From a checkpoint of a small transformer trained on Wikipedia: 23 layers, 326M tokens.
Each number is 128 + 24 x the weight over its row's rms, rounded and kept within 0 to 255. Layers, rows and columns count from 0. The size above them is the row's rms in percent of the matrix's.

# layer 2 MLP down (transposed), 704x256, rms 0.0426, rows 613-647, columns 128-191
size [ 71  70 132 110  58 133  21 178  97  95  72 122 165  75 157  71  95  23 131 149 123 160 118 120  18  86  17 101  58 150 108  39  75  51  58]
[[127 116 133  94  78 181 154  96  95 183 133 129 112 126 135 132  98 173 121 125 176 142 145 132 113 112 124 126 120 138 119 102 117 146 156 148 140 118 108 165 117 106 145 133 125 121 111 153 139 127  87 120 142 142 130 127 165 127 112 110 132 127 168 141]
 [122 141 120 109 155 109  77 159 133 139 139 126 131 145 123 106 150 160 143 133 133 114  89 135 138 135 119 136 111  87  93 104 135  77  99 169 151 128 144 124 133 126 112 130 110 130  98 140 164 128 126 127 135 107 139 145  85 113 100 119 110 162 112 146]
 [101 143 176 125 119 131 104 138 131 205 133 135 151 102 135 138 148 147 133 140 134 120 147 113  83 100 141 107 138 124 126 120 111 171 144 170 178 122  85 148 117 132  99 125 131 155 128 128 138 147 142 127 181 154 137 151 142 123 115  97  81  92 104 172]
 [146 132 132 104 125 153 138 113 147 178 107 141  61 150 132 146 138 147 128  92 154 119 148 147 132 120 131 131 140 123 104  93 147 126 166 110 154  58 120 149  99 142 140 111 142 135 102 130 137 134 113 129 135 103 107  90 141  66 123 106 120 113 159 123]
 [135 155 151 143 133 149 152  68 114 103 140 102 181 165 178 150 125  66 105 134 128 141  89 100  85 143 180 110 147 154 171 126 137 109 133 106 103 156 127 139 111 113 155 118 119 183 147 127 124 119 123 138 127 139 103 171 142 163 134 171 157 169 130 170]
 [160  99 119 164 110 104 114 154 173 168 119 118 175 117 127 179 174 127 153 119 158 145 121 121 132 110 113 117  90  88 120 139 139 113  98 100 132 146 130 121 128 117 104 100 120 138 125 150 123 123 105 124 120 114 137 133 164 153 150 141 130 160 130 138]
 [135 124 133 104 122 143 134 123 116 144 112 198 153 106 120 117 136 101 103  89 116 122 114 131 139 117 104 152 132 186 144  75  75 141 144  96 111 116 145 123 158 110 151 137 137 145 158 101  82 124 128 145 140 142  97 178  81 156 131 115 170 151  99  95]
 [129 162  92 104 126 192 147 150  98  88 103  97  70 133 129 184 140 128 112 102 148 122 121 138 134 127 106 168 113  99 107 125 145 142 119 120 129 140 105 139  68 138 142 136 154 131  93 101 136 130 159 128 136  99 125 147 136  89 116  99 153 145 155 155]
 [150 103 110 151 137 134 119 141 162 115 128 119 137  97 126 136 108 132 116 158 131 108 133 148 150 171 127 126  93 154  78 173 148  97 114 106 143 143 171 129 129 128  87 127  93 141  98 103 126 168 191 117  79 135 143 136  87 121 109 126 130 149  64 137]
 [151 150 168 113 171  82 111 110 149 139  49 155  69  86 125 110  85 136  94 163  94  79 130 135 130  98 146 146 124 143 108 177  99 126 128 134 106 104 123 134 121 122  70 171 121 142 148 119 136 140 110 118 124 108 148  88 118 155 124  75 138 120 140  99]
 [135 115 119 143  97 127 100 146 126  85 145  63 135 125 114  98 151 106 137 125 100 142  98 148 139 153 162 158 154 124 196 123 130 107 122 110 103 164 144 125 152 118 160 133  88 132 137 134 134 136 122 138 148  90 106  75 128  87 118 130 158 105 140 123]
 [140  81 144 131 134 155 146 140 138 163 126  92  61  83 117 118 155 140 115 113 168 113 114 127 133 124  98  90  96  93 156 125 140 141 183 126 163 131 140 141 156 123 156 141 144 110  93 125 116 127 145 125 156  98 114 103 164 116 154 101 110 134 152  77]
 [116  92 108  71 114 149 150  98 121 146 110 115  68 173 158  97 146 113 131 129 144 128 121 129 106  96 131 133 144 126 105 104 121 154 144 107 111 114 127 149 139 129 147 141 116 114 138 150 142 133 136 124 181 130  95 122 144  95 133 125 151 116 155  74]
 [119 111 113 126 148 137 140 121 179 114 139 153 127 154 144  89 111 124 148  96  68 172 148 122 103 119  98 147 124 156 103 120 145  89 147 161 100 126 128 151 127 107 131  86 148 113 124 115 160 144 127  97 107 131 154 150 107 144 128 122 148 118 155  92]
 [148 166 173 137 160 110 113 145 132 117 139 145 185 110 135 151 118 109 120 142  82 117 145 129 137 119 133 157 110 125 148 157 131 115 106 129 151 156 125 101 124 121 121 136 137 110 120 126 120 135  82 134 102 121 144 151 116 149 149 114 116 131 123 190]
 [167 141 155 137 143 161 143  94  89 107 154  87  85 102  57 135  82 117 113 116 128 119 134 141 111 126 149 150 111 138 127 115  76 155 155  99  96 124 164 107  94 134 124 147 159 120 159  85 145 126 144 163 157 158 109  87 171  85 146 174 143 132 125 128]
 [146 140 126 106 114 150 154 122 124 158 108 115  98 143 154 157  83 122 144 102 158 123 109 127 140  88 128 137 134 136 163 175 127 171 157 135 124 130 134 143 126 135 153 133 161 163 144 133 132 118 111  90 153 174 150 105 171  95 135 146 117 196 136 171]
 [ 84 114 124 147 132 149 116 140 133 108 100 126 162  86 107 148 168 102  90 133 114 141 146 149 150  99 150 150 112 102 115 139  76 117  98 158  90 126 115 116 102 121 155 158 117 131 113  87 163 128 116 123 131 105 117 140 145 132 123  98 146  91 117 122]
 [163 189 143 153 126 106 104 141 118 101 139 118 224 143 136 100 137 113 123 164  87 140 144 147 123 145 174 150 128 154 143 141 126 105 126 143 117 151 122 128 142  97 106 127 135 131 129 109 124 148 127 118  91 138 137 172 102 179 126 157 154 148 144 156]
 [132 123 131 104 103 164 158 123 145 163 139 150  93 180 139 103 129 139 118 111 164 110 111 125  86 118 136 104 166 145 117 111 111 134 154 131 118 110 112 119 124 109 139 110 143  98  70 104 155 126 172 135 170 159 103 100 138 109 120 169 126 124 155 140]
 [167 155 164 132 127 136  99  73 125 115  95 134 151 109 121 128 133 156 113  89 142 127 103 170 143 142 160 142 123 105  61  97 137 123 137 167 117 122 118 169  73 132 163 107 120 157 123  98 121 132 110 116 169 108 134 121 109 161  77 159 127 122 135 164]
 [152 152 146 123 159 122 111 134 114  98 146 122 172 122 127 135 133 104 118 169  93 117 130 123 141 154 162 173 103 146 188 119 111 118 130 129 136 201 139 124  91 113  88 127 110 126 156 141 141 126 134 125 133 135 122 168 128 128 155 100 173 114  96 154]
 [176 144 134 169 150  92 118 145 128  86 126 130 181 136 114 145 113 113 126 123  86 150 123 151 143 170  97 135  83 137 156 176 112  98 128 123 105 166 125 140 122 128 104 133 127 148 120 136 101 145  98 116  70 121 135 134 107 130 131 113 129 126 134  84]
 [129 117 133 164 144 106 107 103 137 111 135 120 214  57 135 156 130 134 138 124  93 157 158 134 143  88 132 145 132  81 138 134 121 147 114 139  84 133 148 149 112 135 136 135 114 122 150  90 107 137 101 121 121 127 130 159 117 167 150 120 123 130 135  85]
 [151 131 112 106  96 153 119 112 139 118 129 122 150 124 124 140  97 129  93 129 151 123 134 152 167 173 141 136 154 137 145 198 136 100 115 150 137 128 182 175 140  89 122 199 131 119 157 163 120 160 184 116 117 125  97 115 107 111 153 140  83 160 107  85]
 [146 118 110 156 120  91 128 152 109  61 114 112 172 137 110 145 171  96 149 151 134 126 137 130 101 131 126 149 127 106 144 199 106  84 135 132 111 148 149 102 126  94 117 105 137 124 151 115 130 137 100 153 116 121 115 157 117 184 144 122 135 130 133 138]
 [111 150 124 136 172 158 112 168 121 109 162  91 144 167 135 108 126 132 159 161  93 129 114 113 127 120 107 112 133 101 144 124 157 100 110  90 125 109 134 185 151 154 184 134 130 142  70 115 131 104 127 122 151 124 139  81 142 135 113 137 104  70 103 128]
 [138 122 123 110 126 124 135 150 119 179 111 134  78 122 113 131 149 132 151 103 111 149  93 113 126 143 106 137 119 135  72 163 167 109 176 103 146  94 123 136 138  93  88 134 101 131 118 125 107 138  64 144 117 125 114 140  91 155 146 102 177 141 118 120]
 [159 201 142 109 109 134 121  66 150 124 147  98 180  52 129 151 135 111 119 123 108 121 111 118 149 132 161 125 111 100 127 169 101 132 168  94  65  75 136 134 113 144 123 131 113 108 170  93 168  94 135  90 145 136 111 123 178 120  88 103 120 115 170 161]
 [137 108 158 115 157 139 157 144  84 151 141 134  99 151 110 117 124 153 161 103 123 162 134 109 112 144 136  93 153 173 119  96 158 162 128 163 127 137 124 157  86 165 139 145 132 136 118 103 169 142 167 145 141 156 139  97 120 119 105 161  93 150 139 156]
 [166 102 168 144  86 158 136 121 133  85 129 122  71 168 133 165 130 131 125 143 150 129 140 164 121 137 149  88 130 149 182  98 133 150 124  72 116 145 128 132 121 125 152 143 150 153  89 136  97 137 120 131 101 103 108 110 138 156  87 124 127 131 178  95]
 [157  92 117 110 102 136 156 117 138 111 168 118 111 142  90 105 127 106 100 170 114 132 111 149 128 141 111 159  78 110 109  96 130 141 109 116 144 193 113 120 146  99 124 137 121 148  82 111 147 117  91 183  99 110 134 118 134 166 108 141 128 110 121  16]
 [107 145  71 111  88 131  92 122 132 150 132 123 102 131 101 121 139 135 173 106 103 131 135 108 125 113  92 162  90 139 117  78 109 121 118 105 131 127 147 115 121 124 175 130 114 133  81 125 124 116 119 143 155 135  96 122 122  87 124 123 144 101 121 100]
 [104 109 110 123 142 139 103 124 143 157 179 156 115 130 134 138 134 137 109 115 101 157 152 129 134 108 130 112 126 141 134 132 152 180  67 113  87 131 103 134 111 127 101 109 150 147 151  93 125 129  79 107 189 131 176 157 154 105 142 141 144 125  70 243]
 [140 121 139 125 171 125 113 150 113 129 144 118 152 130 166 130  93 133 109  89 141 111 105 136 126 121  93 140 110 142 100 154 105 118 106 130  93 138 117 155 146 127 110 157 109 114 126 137 105 156 134 113 119 148 127 168  69 145 126 114 163 137  89  91]]
# layer 2 MLP gate, 704x256, rms 0.0505, rows 614-648, columns 128-191
size [ 79 122 113  69 130  35 163  85 101  76 113 177  74 147  74  91  36 123 157 119 142 119 104  23  79  27  89  67 145  94  42  82  57  60 111]
[[142 100 153 139 151 133 168 106 130 103 113 127 125 118 127 138 116  91 132 133 115 118 166 119 113  91 147 132 152 158 162 152 161 148 140  74 140 152 128 100 133 141 144 154 113 127 142 115  80 116 128  97 131  97 138 108 128 125 185 133  98 126 162 113]
 [160 130  85 125 137 112 163 135 105  71 117 136 102 159 123 124 120 125 119 122 135 131 117 173 161 150 137 159 108 110 135 127 125  86 107  84  95 116 188 117 140 133 161 125 118  93 126 114 126  95 119 137  66  92 119 108 133 148 126 145 153 167 167 128]
 [135 145 105 148 110 156 120 114 127 113 157 174 165 147 146 140 124 127 114 119 150  98 118  87 135 118 165 163 116  80 156 139 160  85 147 171 141 124 113 113 116 119 141 114 110 134 116 139 143 138 101  96 175 163 141 104 147 133 137 137 136 132 104  95]
 [142 133 119 160 134 158 143  70  76 105 113 105 135 152 158 125 133  69 119 125 141 159 112 111  82 148 143 101 160 163 148 131 147 120 142 140 174 172 110 152 110 104 131 138 128 182 119 134 116  86 135 173 135 130  95 134 131 169 120 152 155 161 148 116]
 [155 159 120 112 124 168  96 102 128 122 149 118  98 137 145 110 114 124 131 143 123 156 122 131 145 168 148 168 170 105 150 132 106 165 151 145 187 141 161 148 137 142 133 158 111 118 136 142 146 125 147 164 155 148 109 112 137 129 122 141 127 140  80 168]
 [104 138 110 119 140 117 112 129 120 109 130 128 137 123 103 124 114 109 129 122 133 150 113 140 108 103  89 137 143 107 119 168 138 118 134  98 101 130 178 137 129 139 145 109  73 132 147 134  98  93 121 113 143 109 157 139 121 105 125 156 100 156 169 196]
 [131 107 155 148 116  93 110 119 157 186 150 167 157 134 151  72 120 123 138 156 113 123 115  99 113 147 158  89 173 166 153 127  96 126 159 130 123 110 156 123 178 122 131 120  98 133 148 159 104 120  94 131 128 166 120  89 127 127 143 161  94  82 116 121]
 [120 163 152 152 137 111 150 126 126 122 119 128 144 105  99 130 160 110 104 120 100 167 125 148 139 177 135 139  94 152 141 150  92 158 141 100 134 145  92 121 119 111 166 144 108 126 134 127 125 117 125 124  98 155 103 115 136 134  97 109 142 161 107 148]
 [129 161 156  92 163 111 101 157 149 134  48 161  79 123 135 106  91 106 134 163  82 126 123 119 124 126 154 144 177 152 109 188 113 139 146 121 130  77 144 171 132 138  98 162 117 138 138 112 129 142 125 127 109  87  89 113 156 161 123  82 154 139 127 131]
 [147 115 113 137 113 137 113 141 106 151 111 176 106 140 121 129 112 178 156 100 159 141 121 109 116 123 106 106  99 125 114 122 129 150 153 135 157 145 156 162 152 126  95  63 143 133 112  63 139 105 157 168 116 161 114 134 103 133 127 116 103 136 146 157]
 [116 124 179 157 176 102 139 154 154 160 139 133 135  82 120 148 133 128 104 138 105 152 147 125 133 111 121 164 110  72 138 153 120 110 121 147 135 171 145 114 169 180 108 134  94 109 133 120 141 145 104 149 133 116 136 154 148 150 150  76 125 119 141 141]
 [166 131 147  91 136 157 107 120 160 164 130 131 106 169  99 124 132 119 133 122  97 117  87 123 117 119 103 141 147 154 139  92 122  86 114  93 123 138 102 125 149 145 125 123 126 160 157 128 164 103 148 115 117 128 117  98 182 118 151 123 127 148 124 115]
 [162 120 173 137 114 144 104 121  79 106 119 103 136 128 145 123 144 124 114 110 133 130  71 158  93 158 172 122 129 127 169 130 128 141  87  85 160 130 155 135 106  99 144 140 115 122  92 159 109  91 110 140 149  99 123  78 164 129 140 112 118 123 126 165]
 [100 174 128 166 133  93  91 143 138 140 120 129 145  59  64 107 128 149 131 115 117 120 146 167 163 103 122 158 147  86 143 120  81 136 109 134  98 133 154  93 113 133 145 125 112 160 146 123 145 112 153 117 129 125 129  90 106 127 109  84 142 112 108 101]
 [129 110 137 124 126 154 125 115 143 137 166  89  98  91 116 130 159 128 131 142 148 130 117 115 132  96 122 163  96 120 126 138 112 108  94 116 108 121 156 107 136 113 162 105 161 141 151 133 107 119 151  71 105 161 176  73 115 129 117 122 103 138  78 101]
 [102 147 166 149 110 114 156 115 136 141 105 181  83 124 117 105 131 122 153 151 132 129 127 135 136 123  87 120 109  88 147  85 101 113 120 153 110 114 136 130 135 101  87 130 167 130 125 140 128  94 150 148  91 129  92 143 138 106 108  84 185  65 114 127]
 [154 134 153 164 134 113 122 137 180 129 169 135 125 148 134 107 127  91 132 169 132  65 151 115 103 165  79 129 146 135 131  88 114 119 111 131 164 127  83 128 165  67 121 183 192 150 132  86 102 143 161 168 141 105 109 136 136 147  93 148 150 121 133 117]
 [ 94 142 120 133 130 106 113 104 132 144 118 160 134 133 123 176 137 135  88  93 126 114 151 160 168 124  99 106  85 127 117 135 144 123 100 157 121 128 105  92  88 182  82 116 121 153 135 126 125 141 107 121 141 111  88 119  85 147 110 108 119  80  74 122]
 [103 151 120 100 152  75 110 156  95  81 125 114 142 160  96  97 109 122 101 119  81 126 116 123 122 121 127 143 140  95 147  95 133 118 110 159 119 133 109 125 133  92 138 128 103 153 132 131 137 122  88 131 122 124 136 105 167  89 140  90  96 133 122 129]
 [137 105 112 121 121 109 136 153 102 139 134 112 144 127  73 127 161 128 118 130  84 166 111 141 173 119  80 172  63 139 116 138 134 119 118 162  68 130 113 115 102  88  86 146 121 126 138 120  97 117 133 126 142 149 182 158 126 129  99  89 148 129 120 123]
 [160 167 134 132 158 142 126 119 123 131 171 125 118 145  94 144 127 118 140 131  95 131 126 109 105 152 146 198 141 122 156 105 140 159 156  97 134 165 154 155  90 112  88 112 117 112 152 136 152 103 139 142 148 142 105 162 159 131 154  91 141 127  81 144]
 [170 151 119 115  83 108 121 135 129  90 120 167 173 175  99 132 142 105 157  90 100 125 154 166 166 146 100 133 144 134 139 155 127 112 119 131  99 119 153 109 109 125 144  88 126 126 113 158 137 157  86 128 130 144 148  88 134 117  90 109  76  90 143 127]
 [132 147 119 144 159 136 156 142 152 153 110 129 135 128 136 136 168 106 164  96 123  87 102  99 141 122 143 114 130 135 152 103 129  96 125 113 114  87 156 133 107 102 148 130 141 136 108 162 173 128 100 127 169 160 124  39 154  99  94 153 108 122 128 139]
 [106 127 122 160 125 100 139 129 126 141 131 169 132 126 116 114 130 125 135 101 114 162 148 116 114 112 129 102 125 164 102 176 143 164 142 139 150 155  21 117 122 113 145 117  81 128 121  79 140 104 109 185 105 127 182 121 107 142 141 106 134 148 135 214]
 [159 154 107 116  92 177  90 149  71  77 148 108 157 112 164  81 125  94 156 138 129 131 147 153 113 154 169 125 187 121 125 137 125 118 143 108 167  95 142 126 124  78 128 145 134  88 116 126 141 153  98 152 156 106 140 103 153 145 147 138  99 100 147 162]
 [141 102 141 134  87 120 119 107 141 141 124 121 102 127 161 114 148 138 148 152 120 118 136 139 120 152 146 135 140 133 132 131 126 119 110 124 107 120  92 142 108 126 122 217 223 132 125 118 103 130 134 113 138 190  97 117 121 112 129 134 113 143 126 223]
 [122 141 115 144 156  86 137 133 140 101 126 122 154  97 129 123  95 131 101 125 125 142 125 103 156 132 106 149 110 175 138 127 134  86  89 135 104 163 133 123 146 147 121 121 119 134 155  79 140 104 118 108  90 135 156 165 118 124 128  92 179 167  83 140]
 [104 159 151 129 117 127 103  84 176 149 116  72 157  62 130 158 130  81 120 121  95 158 163 120 121 105 138 133  82  95 122 137  93  83 157 104  97 112 160 110  93 105 111 126 107 146 173 146 143 133 129  76 169 126 107  94 114 144 121 111 117 156 132 129]
 [122 110 120 142 160  45 160 119 137 142  93 146 146 119 120 107 101 142  85 129 100 123 155 157 137 105  98  99 173 141 127 124 122 118 128 164  76 128  99 115 156 126 145 107 116 140 149 150 146 116 146 112 134 108 141 133 136 119 130 126 151 143 116 113]
 [113 126 166 117 205  85  97  97 133 139 157 107 135  90 128 108 147 104  94 128 100 108 156 113 136 136 103 164 133 134 174 170 163  71  89 175 104 138  95  73 112 154 130  91 129 135 141 119 160 139 109 110  96 137 172 125 155 113 100 144 144 136  99 124]
 [150 133 143 145 122 140 122 141 133 122 128 131 148 101 109 123 118  92 159 156 119 134 135 153 147 128  91 147 103 134 168 186 129 125 118 134  87 124 139 151 125 112 104 174  60 144 134  67 100  83 142 119  84 124 159 139 143 154 127 136 123 169 134 142]
 [151 115 155 140 152 149 162 159 118 122 144 147 157 111 144 115 118 114  82 139 122 135 149 116 122 145 113  96 177 157 142 103 117 126 113 194 108 104 101 109 129 134  74 124 174 131 134 130 122 122 153 113 123 132 106 145 114 146  96 158 120 157  99 115]
 [119 105 148 120 120 115 139 112 146 141 134 149 146 119 107 133  99 141 134 120 125 159 123 162 140 114 112 132 138 169 115 127  99 172 141 127 133 102  38 170 114 112 117 195 168 135 147  89  96  83 133 139 134 123 163 159 154 120  53 143 126 101 116 126]
 [174 145 156 135 157 104 134  95 133 137 109 142 121 104 145 129 123 134 168 129 135 133 116 103 158 133 121 168 115 125 153 102  83 101 139 116 139 110 101 125 151 110 113 117  79 108 120 128 169 126 113  99 126 126 147 163  95  94 147 129 122 130  87 119]
 [130 124 122  72 128 140 103 109 137 110 120 135 107 133 140 124 133 124 174 121 135 101 136 117 141 137 147 177 154 136 129 126 146 147 130  95 148 107 129 153 145 119 174 169 119 123  88 132 104 117 177 111 142 112 133 110 115 109 133 172 140 170 135 132]]
# layer 2 MLP up, 704x256, rms 0.0497, rows 614-648, columns 128-191
size [ 67 128 104  61 124  30 189  90  90  76 111 162  80 143  75  94  32 119 151 118 160 116 113  30  83  29  99  59 148 103  50  82  57  65 118]
[[152 140 125  81 141 162 140 144 112 121  79 124 126 155 135 161 134 122 148 100 118 114 121 114  89 116 184 113 166 121 154  90 186 145 151 144 127 119 154 156  69 112 115  77 115 137 106 152 120 147 124 126 135 123  60 119 116 133 155 122 133  84 130 172]
 [133 138 115 111  92 161 144 129 134 125 132 136  93 160 139 126 120 141 140 113 171 171 104 161 113 138 134 144 172 105 115 102 106 128 142  98 144 111 141 135 130 142 163 110 158 104 103 129 103  92 142 147 140 120 112  96 193 159 113 171 116 104 172 145]
 [138 131 109 120 110 177 118 125 132 145 150 174 131 148 142 153 139 138 124 113 156 100  98 123 139 104 171 182 146  78 122 148 164  78 173 165 141  83 142 118  82 135 163  86  97 120 102 117 120 159  92  86 166 124 111 104 127 127 119 123 136 144 132 138]
 [127 106 133 121 125  94 120 127 116 147 100 144 170 121 110 142 123 108 110 113 151 117 129 130 134 133  92 144  88 137 111 122 126 134 104 121  86 150 147 138 138  96 122 157 126 128 141  97 109 122  89 121 123 148 149 131  95 120 154 118  80 130 114 155]
 [ 81 116 114 117 156 108 177 120 104  97 118 161 118 135 104  94 128  93 124 126 125 108 126 125 109 127 141 105 139 161 149 128 175 130 149 128 129  94 104 142 136 123 162 131 126 152 131 104 150 153 139 113 108 128 119 128  79 116 120 120 137  95 175 130]
 [136 120 135 128 173 137 118 130 141 119 131 108 127 149 116 110 146 156 122 109 138 127  97 143 175 121 134 139 144 145 110 121 123 132 153 145 158 127 142 147 107  78  80 173  96 130 144  91 111  77 130  79  88  87  87 147 150 157 159 147 117 123 129 114]
 [137 118 128 117 101 143 156 136 137 149 125 165 106 180 160 105 102 134 138 146 150 109 132 105 101 164 169  95 164 158 141 102 119 143 165 148 152 111 146 152 130 111 154  91 111 116 110 152  99 122 133 154 134 126 127  91 138 127 129 187  93 100 138 137]
 [161 104  96 130 100 167 101 144 122 115 150 129  95 116 142 149 106 137 118 128 163  99 151 124 118 142 120 134 149 120  92 128 155 125 122 158 106  91 115 120 149 158  70 113 136 122 102 114 151 136 173 112 114 136 112 139 121  95 129 130  91 119 111 124]
 [113 105 106 154 130  84 136 113 171 122 143 106 132 105 124 176 113 155  80 140  94  98 157  89 106 122  92 135  83 131 114 114  71  92 111 138 100 123  78 118 102 193  79 195 132 137 140 120 154 120 102 124 106  89 121 174  93 105 155 121 101 122 119 103]
 [106 113 169  97 155 148 164 100 103 147 150 161 173 170 150 103 128  89 125 132 122  77 154  88 134 113 114  81 169 109 105 118 143 157  90 153 104 108 130 143  98 168 125 136 165 121 137 137  79 158  96 111 123 136 155 152 124 146 135 128 119 157 123 187]
 [153  88 170 145 175 130 146 148 171 159 121 108 102  64 111 138 156 109  96 142 142 135 126 136 124 127 124 115  81  87 161 159 142 131 157 127 127 159 167 116 174 153 127 155 139  94  97 133 131 147 132 128 134 102 137 119 167 158 189  79 139 136 145 154]
 [150 162 155 113 166 143  87 141 151 158 142 130 131 143  75 140 130 141 108 110  64  95 104 107 141 129  94 154 135 157 151 119 138  76  89 113 112 147 117  99 156 149 120 144 151 159 154 111 146  98 147 128  80 126 128 108 165 113 144  99 109 148  97 106]
 [146 148 139 104 148 139  97 135 120 125 150  96 123 112 116 122 115 125 138 132 120  75  67 107 134 128 134 121 102 133 144 143 116 122 106  85 126 131 135 171 147 115 179 169 118  87 131 147 158 152 140 165 113 140 167 113 139 149 126  79 102 113  89 132]
 [151 114 165  99 170 126 139 132 117 109 135 142 152 161 183 160 127 112 127 136  92 133 107  97 137 127 121 139 109 155 125 155 154 118 138 130 136 153 114 126 140 104 103 114 153 105 128 133 116 143  65 139 108 131 121 171 125 137 144 141 120 139 134 125]
 [109  97 121 143 130 144 130 172 136 135 149 132 148 132 125 131 158 127 126 115 153 149 136 142 132  87  82 133  94 117 115 150 117 137 106  99 112 129 102 184 128 135 129 143 141 139 132 118 131 135 135 115 166  70 145 122 134 114 153 120 123 188 115 168]
 [154 153 140 133 102 136 154 119 131 160  89 108  89 154 145 139  88  82 169 121 150 121 100 128 154  87 116 104 119 124 157 169 114 126 141 160 121 164 157 131 125  81 132 157 137 127 137 137 138 101 119 102 125 185 139 144 151 106 126 125 146 137 135  76]
 [108 136 122 116 131 130 121 130 115 141  96 135 125 103 107 100 141 102 123 137 143 114 118 108 141  94 141 121 175 124 154 122 119 127 107 126 167 128 170 111 129 136 131 136 174 103 118 101 154 137 142 126 116 160 130 123  97 119 165 137 145 117 106 203]
 [155 164 136 134 126 118 134 161 107 107 136 130 185 137 145  77 127 117 130 151  97 119 130 115 118 137 179 162 162 133 145 109 108 114 150 127 119 152 141 154 162  66 128 102 150 104 141 136 121  97 130 128  86 147 145 148 157 145 117 157 151 159 173 139]
 [119 144 110  94 125 118 143 151 111 103 148 131 117 204  99  97 123 132 111 100 117 126 107 105 100 110 156 120 142  95 131  85 111 115 136 154 113 141 121 118 132  84 157 120 110 117  96  96 140 134 113 112 148 146 132  94 165  80 149 132  95 133 137 157]
 [159 142 177 137 132 138 106  54 147 141 104 152 151  88 135 101 143 140 103  99 137 151 129 164 167 138 159 146 110 109  88 119 116 157 148 151 123 131 116 168  89 126 147  98  59 169 116 127  91 116 130 102 126 126 151 144  99 166  52 132 137 120 144 130]
 [122 109 155 119 139  98 102 160 109 127 109 114 173  96 176 118 147 135  89 144 128 105 129 127 138 108 137  88 143 118 163 139  91  88 108 164 110 160 130  96 127 137 133 141 135 172 130 159 108 123 112 123 108 128 134 122  96  82 121 148 124 108 158 113]
 [111 114 133 164 177 138 131 154 123 141 111 101  98  75 145 137  98 172 102 143 132 119 111 117 105 131 142 135  91 115 126 115 119 122 148 132 130 124 109 168 141 139 111 137 155 136 144  85 119  94 149 110 104 130 112 153 126 144 165 125 185 161 111 150]
 [160 109 129  96  82 106 125 121 109 111 143 120  63 183 112 103 109 115 101 173 161 148 137 153  74 187 139  98 114 139 106 150 143 130 122 142 148 127 101 101 167 127 133 105 118  96 142 104 119 127 169 159  90 103 145 155 108 153 142 131 151 144  98 102]
 [103 142 129 155  94 131 138 138 156 131 106 100 124 154 116 139 115 122 133 117 112 110 125 104 130 126 117 124 161 126 138 136 157 146 124  49  90 124 160  97 124  96 157 107  92 151 129  85 125 137 117  43 113 153 136 155 112 112 223 122 137 160 136 183]
 [105 131 202 120 172 103 152 105 132 167 110 105 105 119 116 154 109 132 130 108 130  67  86 155 105 136 107 143 118 129 159 133 118 132 100 177 100 160  99  86 139 137 121  87 133 127 134 110 140 111 152 139 130 122  62 125 126 121  92 147 138 117 104 118]
 [104 139 116 134 114 122 120  98 107 125 119 109 122 142 131 118 146  97 149 131 133 156 116 117 161 123 120 123  74 114 121 116 141  91 113 113  98 115 164 161 157 129 145 125 174 111 124 126 136 116 130 135 125 159 156 130 113 114  87 127 145 148 131  42]
 [123 139 117 106 134 134 138 155 131 175 102 152 100 140 111 136 142 139 151 100 119 163  81 115 128 127 113 130 106 146  97 152 165 138 170 115  97  95  74 147 125 112  78 134  87 122 104 105 100 125  87 128 100 132  94 134  99 176 147  96 146 146 147  96]
 [135 123 137  86 106 122 127 108 127 101 164  99 159 130 145 197 127 159 151 130 122 134 158 134 136 147  90 158 126 112  95 145 107 124 134 149  66 144 132 114 110 148 104 146 135 129 146 132 190 170 157 159 127 135 163 149 114 113 175 114 104 149 125 169]
 [121 105 148 165 141 107 180 149  92 153 122 138 130 134  90 106 122 130 111  86 112 158 147 162 100 143 126 111 190 169 131  97 136 157 111 166 119 125 113 159  98 137 133 118 171 129 142 107 168 139 173 131 129 133 130 100 122 123 115 137 148 149 125 122]
 [150  76 153 142 128 124 100 136 139  86 125 116  82 128 124 157 132  98 133 134 127 142 152 152 108 146 139 107 121 150 175  86 147 111 104  91 124 137 101  82 113 132 160 159 198 152 108 144 123 144 105  97  87  83 126  92 140 149 105 156 140 122 181 139]
 [134 117  91 106 121 100 176 107  95 123 154 126 103 135  67 117 128  96 151 131 122 132 133 119 116 166 142 141 119  91 123  97 105 128 109 149 107 147 151  58 142  87 135 149  79 160 106 132 112 124 115 194 123 111  98 126 110 154 117 145 155 112 121 120]
 [118 127  77  96 124  96 134 149 121 123 131 143 136 122  96 117 132 137 176  98  99 163 120 109 131 112  98 136 122 148 131  67  80 123 104 132 126 121 175 138 131 108 144 150 137 121  87 176 131  95 132 121 151 112 114 124  98  98 109 159 153 117 117 175]
 [101 137 108 124 141 138 153 120 148 159 144 103 150 131 108 145 126 151 124 145 140 139 152 136 125 121 121 163 109  74 104 171  87 133 166  86 101 124 158 119 133 132 126 127  60 126 118 162 124 126 159  82 112  99 123 137 119 155 109 136 176 123 129  69]
 [147 130  85  97 141 164 139 144 118 119 114 111 117 137 156 141 112 143 108 111 102  99  94 155 130  93 112 111 133 190 115 136 157 142 129 179 124 143 120 143 144 103 109 213  86  97 137 162 100 171 111 151 120 129  87 147 106 182 122 124 128 138 146 114]
 [155 143 130 148 132 148 120 134 109 135 162 122 121 104 132 140 112 111 128 148  99 157 136 130 139 128 152 129 136 142 130 191 138 119 101  84 125 143 138 153 146 105 113 162 139 133  95 154 114 128 183 131 135 111  91 123  97 174 135 145 145 166 120 154]]